Weights of a small GPT-style language model, trained from scratch on English Wikipedia: a variant of Muon for these matrices.
Each number is 50 + 12 x the weight over its row's rms, rounded and kept within 0 to 99. Layers, rows and columns count from 0. The size before them is the row's rms in percent of the matrix's.

# down: layer 7 MLP down (transposed), 320x160, rms 0.146, rows 54-60, columns 0-159
# gate: layer 7 MLP gate, 320x160, rms 0.2, rows 55-61, columns 0-159
# up: layer 7 MLP up, 320x160, rms 0.214, rows 55-60, columns 0-159
down54 103:53 26 52 50 67 67 76 42 32 46 43 23 57 57 58 46 39 51 31 47 24 60 58 48 45 47 61 44 61 46 63 53 53 51 67 69 41 52 52 44 46 76 62 41 35 31 41 52 66 51 49 57 40 39 36 65 41 68 37 58 57 19 62 49 60 50 39 58 49 72 34 55 66 62 39 56 50 42 60 35 20 51 42 40 42 19 69 31 44 54 51 63 57 65 49 35 67 37 57 44 51 54 56 62 28 34 44 40 49 53 30 41 52 39 54 43 58 69 74 59 57 43 63 44 64 34 51 55 61 39 41 36 50 56 64 44 45 31 48 46 61 51 46 42 44 34 36 63 54 44 63 47 38 40 53 45 58 65 38 41
gate55 095:51 32 36 29 48 46 62 60 60 42 37 71 55 43 53 37 62 50 62 66 80 45 73 51 44 33 44 42 50 50 30 52 50 41 50 44 31 35 49 47 52 52 49 63 24 53 59 46 59 15 58 53 57 64 57 60 61 48 46 58 40 53 77 47 49 72 23 48 61 44 30 48 37 52 46 63 56 32 48 63 51 50 36 39 34 23 63 36 39 44 52 43 63 38 65 63 45 38 48 24 29 38 42 51 48 63 55 48 41 52 46 55 48 32 61 56 41 57 55 56 64 49 33 48 27 53 46 48 46 67 30 62 70 50 23 48 53 67 70 56 53 57 55 42 47 61 51 50 32 44 70 46 59 41 43 68 60 65 59 47
up55 104:57 37 57 38 49 40 67 72 44 51 37 45 35 50 35 51 38 40 41 65 65 49 64 32 31 45 60 58 61 47 39 57 41 42 47 78 47 40 50 49 80 76 51 53 48 32 47 58 49 58 38 47 46 49 34 57 42 29 40 63 55 51 55 21 51 41 26 63 67 58 54 46 37 55 62 49 48 54 66 49 63 32 45 59 61 46 35 32 40 63 61 43 36 44 47 49 53 70 56 41 65 49 60 48 59 38 59 42 57 56 30 61 41 41 36 67 29 50 46 39 32 48 54 45 68 40 67 30 49 73 34 51 49 48 61 65 62 46 31 49 59 45 70 62 65 52 34 33 40 55 44 55 27 67 73 47 32 37 46 60
down55 101:53 50 62 60 48 48 42 32 41 47 55 32 60 37 29 72 48 52 44 37 56 54 46 32 72 39 49 24 49 63 45 51 59 68 65 57 32 48 69 47 57 54 35 46 56 54 46 72 27 49 44 53 58 63 56 57 44 26 51 39 46 46 48 51 46 38 55 60 43 59 48 51 34 38 61 35 63 52 51 62 46 44 27 67 48 43 11 60 47 74 55 52 52 62 36 62 64 46 65 51 47 56 63 49 29 44 40 27 57 41 53 49 28 58 46 63 56 72 66 42 48 66 39 82 51 48 44 65 51 42 61 53 39 37 59 39 63 63 48 82 51 68 58 55 63 67 41 45 33 57 45 50 47 53 56 60 78 48 52 47
gate56 097:31 63 66 58 46 50 44 40 54 65 31 46 31 33 54 37 20 43 52 65 65 48 46 56 23 42 50 23 60 61 49 52 66 48 40 53 58 53 65 46 37 44 43 47 45 52 40 32 70 41 48 56 44 36 50 51 59 58 57 40 39 43 49 40 58 36 26 55 18 49 61 63 54 40 40 56 50 61 49 27 37 76 63 30 52 54 55 65 30 52 33 57 60 39 32 45 46 51 73 68 36 49 58 59 55 58 56 59 39 68 25 47 33 62 30 65 55 50 61 55 35 62 48 55 67 49 46 64 56 48 73 50 48 48 27 68 50 56 46 64 60 45 33 38 37 50 54 48 54 55 59 54 52 48 71 73 43 32 46 48
up56 092:28 47 60 39 66 61 63 56 57 52 63 56 62 47 35 62 43 48 60 62 41 56 60 57 64 57 50 52 48 81 43 57 64 43 51 46 63 55 53 58 77 72 37 47 50 42 49 57 39 51 43 54 43 44 49 61 37 45 53 48 52 22 78 54 39 64 41 36 73 61 51 25 54 56 54 40 49 45 66 33 58 36 34 62 48 36 52 44 60 81 72 36 55 39 38 75 59 61 39 41 36 45 35 49 58 37 50 45 56 55 34 62 51 58 43 25 44 54 55 58 39 51 25 33 68 46 37 51 62 57 48 28 73 57 48 56 38 54 54 68 40 52 67 42 36 51 56 44 32 56 33 53 57 44 54 49 36 69 43 24
down56 092:42 42 55 56 59 51 46 45 27 41 59 55 56 33 41 71 67 45 43 60 63 55 49 42 63 56 50 28 63 39 41 52 57 42 65 66 40 36 68 54 34 45 42 41 33 34 28 55 75 46 43 56 34 46 44 48 45 43 64 53 52 50 60 66 26 26 51 51 31 48 47 48 13 52 56 51 45 64 47 29 50 39 66 41 56 40 60 69 43 49 39 32 58 57 20 42 59 43 54 56 49 53 53 40 53 44 62 44 75 72 39 53 63 77 38 57 69 53 52 55 45 43 63 58 37 21 44 48 67 47 52 44 44 41 32 72 71 77 55 55 59 48 41 52 42 46 71 61 52 54 46 61 69 61 38 49 47 57 44 52
gate57 099:49 51 45 56 73 43 49 39 53 45 46 72 33 46 38 62 41 41 46 38 39 37 46 40 51 38 26 50 34 41 45 26 53 51 52 49 36 55 52 89 49 41 61 52 66 56 49 39 54 71 50 39 54 53 39 40 49 82 51 59 66 47 52 51 63 38 63 35 12 50 42 61 38 63 75 46 47 51 63 47 61 38 46 66 50 48 54 56 38 62 57 47 66 56 51 66 45 62 35 56 57 46 46 60 55 26 50 34 59 61 40 53 48 56 38 50 59 28 52 63 38 64 36 51 48 59 74 44 54 27 50 53 48 52 39 43 28 61 44 47 69 62 75 50 47 33 49 32 31 42 32 52 32 49 54 65 68 30 47 59
up57 110:42 43 49 45 46 40 58 62 51 65 43 55 42 59 68 64 72 59 41 49 58 54 43 55 48 37 61 44 50 43 48 67 58 56 43 37 57 51 57 42 51 48 44 48 29 55 73 53 59 31 57 57 43 45 46 43 65 56 52 50 37 75 47 35 61 42 65 38 56 41 57 56 39 35 52 61 42 53 46 53 66 42 55 25 53 39 56 48 45 64 46 43 57 40 05 52 57 34 51 67 52 65 68 45 71 60 71 49 63 31 52 45 59 46 77 21 77 65 45 42 56 70 46 61 26 22 58 48 41 54 62 32 43 51 73 70 31 68 41 53 55 69 54 58 43 44 36 55 52 49 55 55 72 56 47 62 47 62 49 64
down57 110:41 35 58 67 47 59 70 54 61 61 74 53 51 60 37 58 65 43 28 59 59 32 38 38 66 68 48 58 39 49 37 51 57 46 47 58 66 48 29 59 44 53 58 78 43 38 74 47 65 52 55 25 34 47 55 40 54 19 48 43 60 38 68 38 37 60 50 43 39 60 43 70 55 70 48 52 61 41 48 38 78 51 56 50 58 37 49 43 38 33 49 48 48 39 50 50 52 50 47 67 45 50 47 62 38 33 60 43 53 61 55 68 36 72 69 63 60 68 56 43 31 30 46 57 49 50 37 47 67 68 70 58 57 50 61 41 61 75 60 70 56 59 59 66 41 50 68 53 54 42 56 33 52 30 43 29 57 45 40 39
gate58 099:55 38 60 56 56 46 49 39 66 62 48 39 44 36 48 58 28 61 57 37 38 47 55 47 71 51 26 73 40 45 51 45 46 59 38 55 37 32 53 40 51 48 58 41 34 26 46 60 64 55 31 59 29 67 28 47 50 83 55 40 58 49 68 46 27 57 48 57 50 46 59 41 54 52 58 38 37 56 56 50 70 66 65 51 25 53 53 36 55 57 35 77 47 50 51 49 26 37 63 58 72 44 36 31 42 36 63 45 43 42 68 40 34 59 51 40 34 44 51 57 28 40 50 60 61 48 55 60 51 47 44 38 57 55 30 50 28 62 68 45 36 17 49 59 58 40 60 58 58 54 39 33 54 30 53 43 40 65 49 58
up58 129:60 29 52 42 48 45 76 44 60 48 63 60 59 47 54 74 38 51 47 31 56 54 22 61 67 44 37 41 33 52 47 47 48 47 29 45 34 45 37 66 58 40 45 53 48 75 38 46 67 69 32 33 43 46 18 47 43 82 38 51 37 55 26 50 76 39 65 49 48 63 70 47 56 63 54 48 70 76 62 49 56 51 62 46 50 61 40 62 41 33 66 62 35 36 46 64 40 56 55 68 55 52 45 40 40 45 52 42 47 43 64 37 54 57 37 44 49 45 33 51 44 41 36 55 56 44 26 35 49 61 49 67 43 60 41 44 49 69 67 56 60 54 40 36 56 51 57 44 43 57 58 57 67 40 24 68 45 43 37 48
down58 121:26 14 56 54 52 56 54 33 55 70 73 24 55 44 29 69 53 65 26 60 35 46 40 66 46 52 18 78 53 43 61 52 35 42 36 51 44 34 73 64 36 47 35 57 47 51 51 58 59 55 62 52 64 42 29 57 52 61 51 68 44 44 33 57 56 36 62 62 49 56 53 67 42 63 39 47 45 34 68 58 57 54 40 60 63 66 56 44 52 43 45 51 48 48 62 51 63 41 66 70 51 33 57 46 53 47 52 67 64 58 52 48 28 45 53 62 54 51 42 77 43 53 62 63 50 38 31 70 48 63 37 51 55 66 41 54 70 59 35 54 55 32 28 48 48 54 52 42 50 35 49 55 38 49 35 61 56 49 62 39
gate59 094:47 46 36 42 60 47 62 80 12 60 41 46 57 37 46 55 38 48 58 40 46 43 54 54 61 46 34 39 57 56 41 42 54 51 81 51 48 44 46 29 53 50 53 56 55 50 48 57 45 59 37 68 40 49 50 54 51 43 56 40 31 70 63 69 31 38 41 22 46 50 62 55 60 55 50 55 40 62 54 31 65 45 52 43 61 42 43 54 52 44 70 59 45 58 66 34 63 50 51 23 73 26 41 37 31 68 66 45 36 45 52 61 54 41 47 45 28 69 60 52 48 37 52 49 23 48 69 37 37 58 33 21 44 52 42 48 56 68 45 52 45 48 52 50 37 55 48 27 64 69 37 41 66 46 74 35 60 38 48 55
up59 108:62 47 39 28 47 53 45 63 52 54 38 43 47 60 55 45 56 52 48 75 56 48 65 44 60 57 56 43 48 35 32 48 34 48 35 61 61 40 34 50 55 53 31 71 49 30 22 62 40 60 41 28 63 70 59 50 32 46 66 72 36 66 55 35 52 67 34 41 38 66 78 32 38 51 72 50 53 46 60 43 46 18 52 68 49 51 21 75 73 43 59 61 40 61 48 50 42 39 34 65 60 42 61 56 62 33 48 40 37 46 53 59 80 44 51 49 43 59 56 57 49 37 59 39 48 55 55 52 37 45 44 48 20 46 34 53 52 62 34 58 50 52 55 43 54 40 57 47 53 56 27 42 36 50 50 55 39 64 54 56
down59 105:45 42 43 34 44 57 37 64 45 64 40 37 50 37 47 52 36 53 76 53 52 55 66 48 58 66 41 43 41 65 48 48 44 50 57 44 86 37 25 54 53 77 35 41 60 46 46 40 46 61 69 49 39 49 57 69 53 50 38 47 42 48 47 52 51 50 49 57 58 54 68 72 65 63 53 69 48 44 57 37 28 61 61 53 51 49 60 52 54 47 18 42 38 45 86 59 63 50 35 50 60 53 59 54 55 43 73 50 47 35 38 25 55 46 55 25 49 54 63 47 73 59 66 34 31 54 47 52 63 31 44 31 29 64 34 50 38 35 50 54 50 41 42 41 56 64 51 37 38 44 41 43 43 40 61 52 81 53 62 35
gate60 096:62 60 47 53 43 30 46 49 35 51 55 39 53 53 62 26 28 47 39 68 43 61 60 24 57 66 71 34 47 65 47 47 65 38 54 46 42 73 47 33 24 72 44 45 49 72 57 64 61 53 56 74 39 38 59 53 62 55 71 49 51 69 46 40 41 35 32 64 34 53 49 54 52 43 54 45 63 61 40 68 64 45 51 40 36 36 40 46 61 65 42 36 49 41 73 55 51 55 74 51 42 57 66 55 64 51 54 41 78 47 71 49 76 44 43 58 28 38 66 49 54 61 35 54 46 51 37 66 39 48 43 57 58 40 57 59 55 65 57 31 46 44 32 54 54 44 62 58 61 33 37 46 35 22 54 45 51 41 35 55
up60 100:44 58 61 27 66 55 56 41 64 34 43 28 59 53 60 61 68 45 55 57 53 54 62 45 23 45 41 53 41 34 40 61 59 54 50 51 35 64 25 50 56 66 50 53 51 46 35 41 63 37 68 41 44 49 52 46 72 54 68 43 37 53 55 60 36 48 36 29 57 62 67 53 58 60 52 53 51 56 63 42 40 61 55 39 68 52 57 43 34 61 51 39 41 37 45 50 59 56 63 50 53 47 60 33 34 36 60 37 42 81 46 38 76 59 57 44 48 55 31 37 78 51 45 72 55 34 69 26 66 74 54 29 52 50 33 35 61 38 40 81 44 42 36 49 44 37 48 47 44 55 46 58 56 50 46 58 42 33 67 32
down60 103:33 32 67 53 22 34 52 26 67 55 46 31 53 61 23 49 36 44 50 40 41 53 50 34 56 42 58 63 36 75 48 47 62 44 43 53 51 42 51 61 38 31 35 22 52 62 51 42 56 42 58 65 53 47 63 28 56 66 43 58 41 34 42 67 55 52 65 54 47 37 23 59 39 47 54 36 44 42 54 47 64 51 33 42 69 43 42 53 61 54 60 51 41 41 34 51 65 51 59 50 56 57 55 48 38 61 41 53 43 70 56 51 70 35 13 71 39 53 32 37 73 63 44 61 55 53 48 63 31 65 47 43 59 64 39 53 32 43 38 52 58 46 40 39 34 62 54 52 64 41 54 60 37 70 70 42 47 59 41 37
gate61 099:42 67 47 55 53 42 35 60 57 58 59 62 42 40 47 51 73 49 46 44 58 59 41 37 31 61 47 46 54 47 34 74 64 65 59 60 62 75 71 45 59 27 20 53 36 61 61 54 27 35 60 47 42 49 46 50 47 50 45 60 26 43 31 42 57 50 52 42 43 45 31 31 52 53 41 46 54 36 62 41 61 53 72 41 37 51 59 31 72 45 36 54 37 44 55 40 64 58 59 40 44 53 29 49 49 58 38 37 43 53 24 45 53 62 60 64 45 75 68 54 37 50 47 59 58 74 57 73 51 37 52 72 49 64 28 48 62 80 51 57 71 64 45 63 44 37 50 47 40 45 47 43 51 34 43 37 48 53 63 61